Part of a small language model's weights.
Size: 8 layers, MLP 1024 SwiGLU, vocabulary 8192.
Architecture: LayerNorm before each block, no biases in attention or MLP.
Training: 491M tokens, 7496 steps.
Each number is 128 + 24 x the weight over its row's rms, rounded and kept within 0 to 255. Layers, rows and columns count from 0. Numbers have three digits each. The size before them is the row's rms in percent of the matrix's.

# up: layer 4 MLP up, 1024x384, rms 0.0273, rows 283-289, columns 128-255
# down: layer 4 MLP down (transposed), 1024x384, rms 0.0231, rows 283-289, columns 128-255
# gate: layer 4 MLP gate, 1024x384, rms 0.0289, rows 284-290, columns 128-255
up283 103:102152109159123147120122176116099100112128133172111100113146059114141106137126100127160119144155133143098141136148137129112146115173142115079140124098123099154140111153154102074147134145128136163168164150137124091084129165166128120152130164191127164098092120167143114166126091118121101155138101119114135125105143118184125152132110175104106145118122138081118138148109128114079090137126
down283 104:160145130170082114115147163129117108074130113099122145181131134173138137110123103112130108127147118148171136145095122120118128119153139114139123118121127155113094102152113153074132132150157139151172080124122133139118129127128166146172120130146126125123139170140150112096149136153110112119105140147112127108092142140137146163110121168152098141154158118152147165127099128146082147133121
gate284 093:131142098097157154114103141147154120104101129140097111104144146120146117150156134102116120101117144113123140057141152138128135130172187117111156110132143144132123168118126151114130127109118083123146115145156127125137108113117187121114123107156086106101154125133159137154152158127146171106172160159176158099101142131112111138148159129153169125088125149109136164121125182157121148125120
up284 092:122126125152061120073140077149124113142122163155103144124131103099107129114109126080108150152130092116114134137189118126115149118125167126124133146152113113074154124127113120133125172146148130118140146102111106154107142128112132102099106158147171122141156138123119092114117148178141121128117178116151138167121107113114111132047146107100135099132100101143107106111130091137124089111139
down284 096:159114141125174139132091159111082110113137172125120150104137107130134166128162153137109122093147147119110123109075140100112096122163105143151156069098130149142135096157123157093125085150137193130098120146118124144159114119114122157142162166075122148092136135119143133112104146103148116073153142136148121150129118115149120115088127139144101098120169132101131103137172101083124162151110
gate285 100:096100102096108159145137116149158107140147170170137099126156154114116123131122138131099131114187109138130163132147117160166130131139097130120126113147122100090118120147086133131112108127102156142110133105117163129115136130097176125103161149175174108110089146139128117126157105150127079096132109151137114161091137146181084118091128120090155167142177128125119179156146087124143110105143
up285 106:118157108107135143110152119182144119095106170139147190123145124121101103126141165123098160161124144149112120167157128127137112110060097156125127106168119164129142184096136148137136121119091139140129122132104129124142138112119119115131123144107091130147168130121097139150086167099093115091098121117100129145087133113129090129110127126085149104131170131103107128193130144123151106158133
down285 107:106140156138100124138141116104110167064111121174168130137109125110131115147112081156115127152154120126121105099140142124102152138155143115094131120086083123174105087105187130133142111136181133125138186097119124147160111144148098166123131210160126143096126164128175126088150081083123140106125106129154110082127089119124136154113105133122120108099117105160112175106136133146131085129142
gate286 100:125150144094117146126149069099135128129183167152099101151112154129160157128142111127094140131134126123124113123119139117131127122142131098141133093126133111114152194132153143119134093137085108136094145138096084130148153112142174109151171161159124145126123113114160101155147091149108156091090149149127104131120120108116100156113158113122140129140153119123098118113140109128099175123139
up286 101:133120131125151121127150088159127127139163114130110127122105152161129099122133108144104141162120097127125149101155168110169109142156124162104145112092156113134135134127126094097137174127110153161126132166140067142094138098126124097124131127127127145152110144151130136125112102122131153096153083125149137129124154135136128113121156146138171097172128107108103153128135161076151105142181
down286 101:116095116138155132097144145132206114137183151161142108106082143094145120126131159142091135138147156112130150102131179153121134126115131095112171133129114118108122105140119130115134116144113142135116137135146144094090160129128102141148147097092109108116096116114122120107140131103143114137114143162142096151091101082082128188085115120097079103146081157137124113109145161122151120121107
gate287 101:136137111128137097119119154151125180126110109129093142112141172123105123107121112137120124173154135164129137166141128136135116122090126180147131159117132097122145160125112154141154066137141095170156137152128111118127164105104146151122138127138140097105147086097128091128117108107144155108143170105091117154163149131139085119129163139111149142138142086093083084109162120114140095133133
up287 104:154094109178114114115133104138106112159126126175118116126121115116157171123113129150118149151126107150068150167140147144137147147105094102128147111145152187117094109107108099113145113067119138130137132147155130130131135141136135122120079146127150127131157136085131146176129136135120096102155114157129128137118108133125133119151157125122109159118125129133153092107126108079159107094109
down287 106:128126158140090106132155132131103118111106113121098110128143099088132103105138114082111110112084200110134150135148159164174127147133125133068114088158124111126145102117155119122103172121107141078145083136140127153121150132142135131090131138096128150105116124117125149134092132142140113106094098123131102122121115139133155124130118113152143128106114099179120164097164147125106132180159
gate288 090:136127100093116117106110149109097138126162114128124142176111137106152119135142150117101137136123103088120116152145156146155107124098127127121114103144119067155130128145143111140128148154127154142169122108108122115126166102112060097149108103122104126112131141138135118126108128121126115126187131091132110123132137188126085155127125138142149094109121125125127144136137152135119160137131
up288 093:106111166089127099168177143130150091122148094136120109078133148117095177172129132108169110144162093115099108121085117147084109110141101119157155146104139165134119136137147154098151147088109133150096106120129131088130101159127150127133140098112108122142149152113103133164122140144119109105121168149155145165116140133158165082137153149113081138115112123119128185131142119088119107095131
down288 090:168153135145159159099110130095169121078125151155144127125147171096123100156110123155115112172141120152138137149188172093167118150123104102125139135103115104088127135122119124118090135139156170145147113143090118134122128127118097106086133183146112151131111147150125114142147117147121124142152139090113152108143117156118125142140122152108118126147101108142121101104098158179127167166097
gate289 097:108176122133125127115140129120148135124068160156128157166091148124144171119171148137104108124129085088101124119131134130109173126132135171165119122098113136125077101133139178165124104164103130124099121139121127096143125135126133123109181141105102151114119131077108141131165110103071100146155089071101108139164122097179121134110146150165097139110125105131149157146149107151155171126121
up289 102:124105134139139108068132146156145192129126175112143163113143126136124130152139187103157162112150112121082156081098109169100135138147120143114160140133129145158093109128057136142109156107119102122084147133114127123121128119130114108125113110104144165106149147057147122079097145123089142107113129157111152155170168132164120117144147144152133123122115125136148154177120142083157148154081
down289 098:137102146102109131098169140112127175152102144142124110063161146127155133155155114135162178168131143151088102134134141148147113112143141079137108113120131134140179122138122098106176134131174075076124130145105126175151077121145122119153083053101071125117148109132149141110117106126130142146108087151129135103138107131154148103120140103125140100153169113122139149089094136095127117110122
gate290 093:103124103121161107140145125091167144128173143141167127129150109138135170096145125118110150127131115113148141132142137127177132126135097112093108116106153139138095087132064132125156118146137119112133084134159187121121131084140100130113140127171152144169115169068119092152170135108132157125115140137146171133154105108126105101159121099114117143116175123122098139125149101145136093099169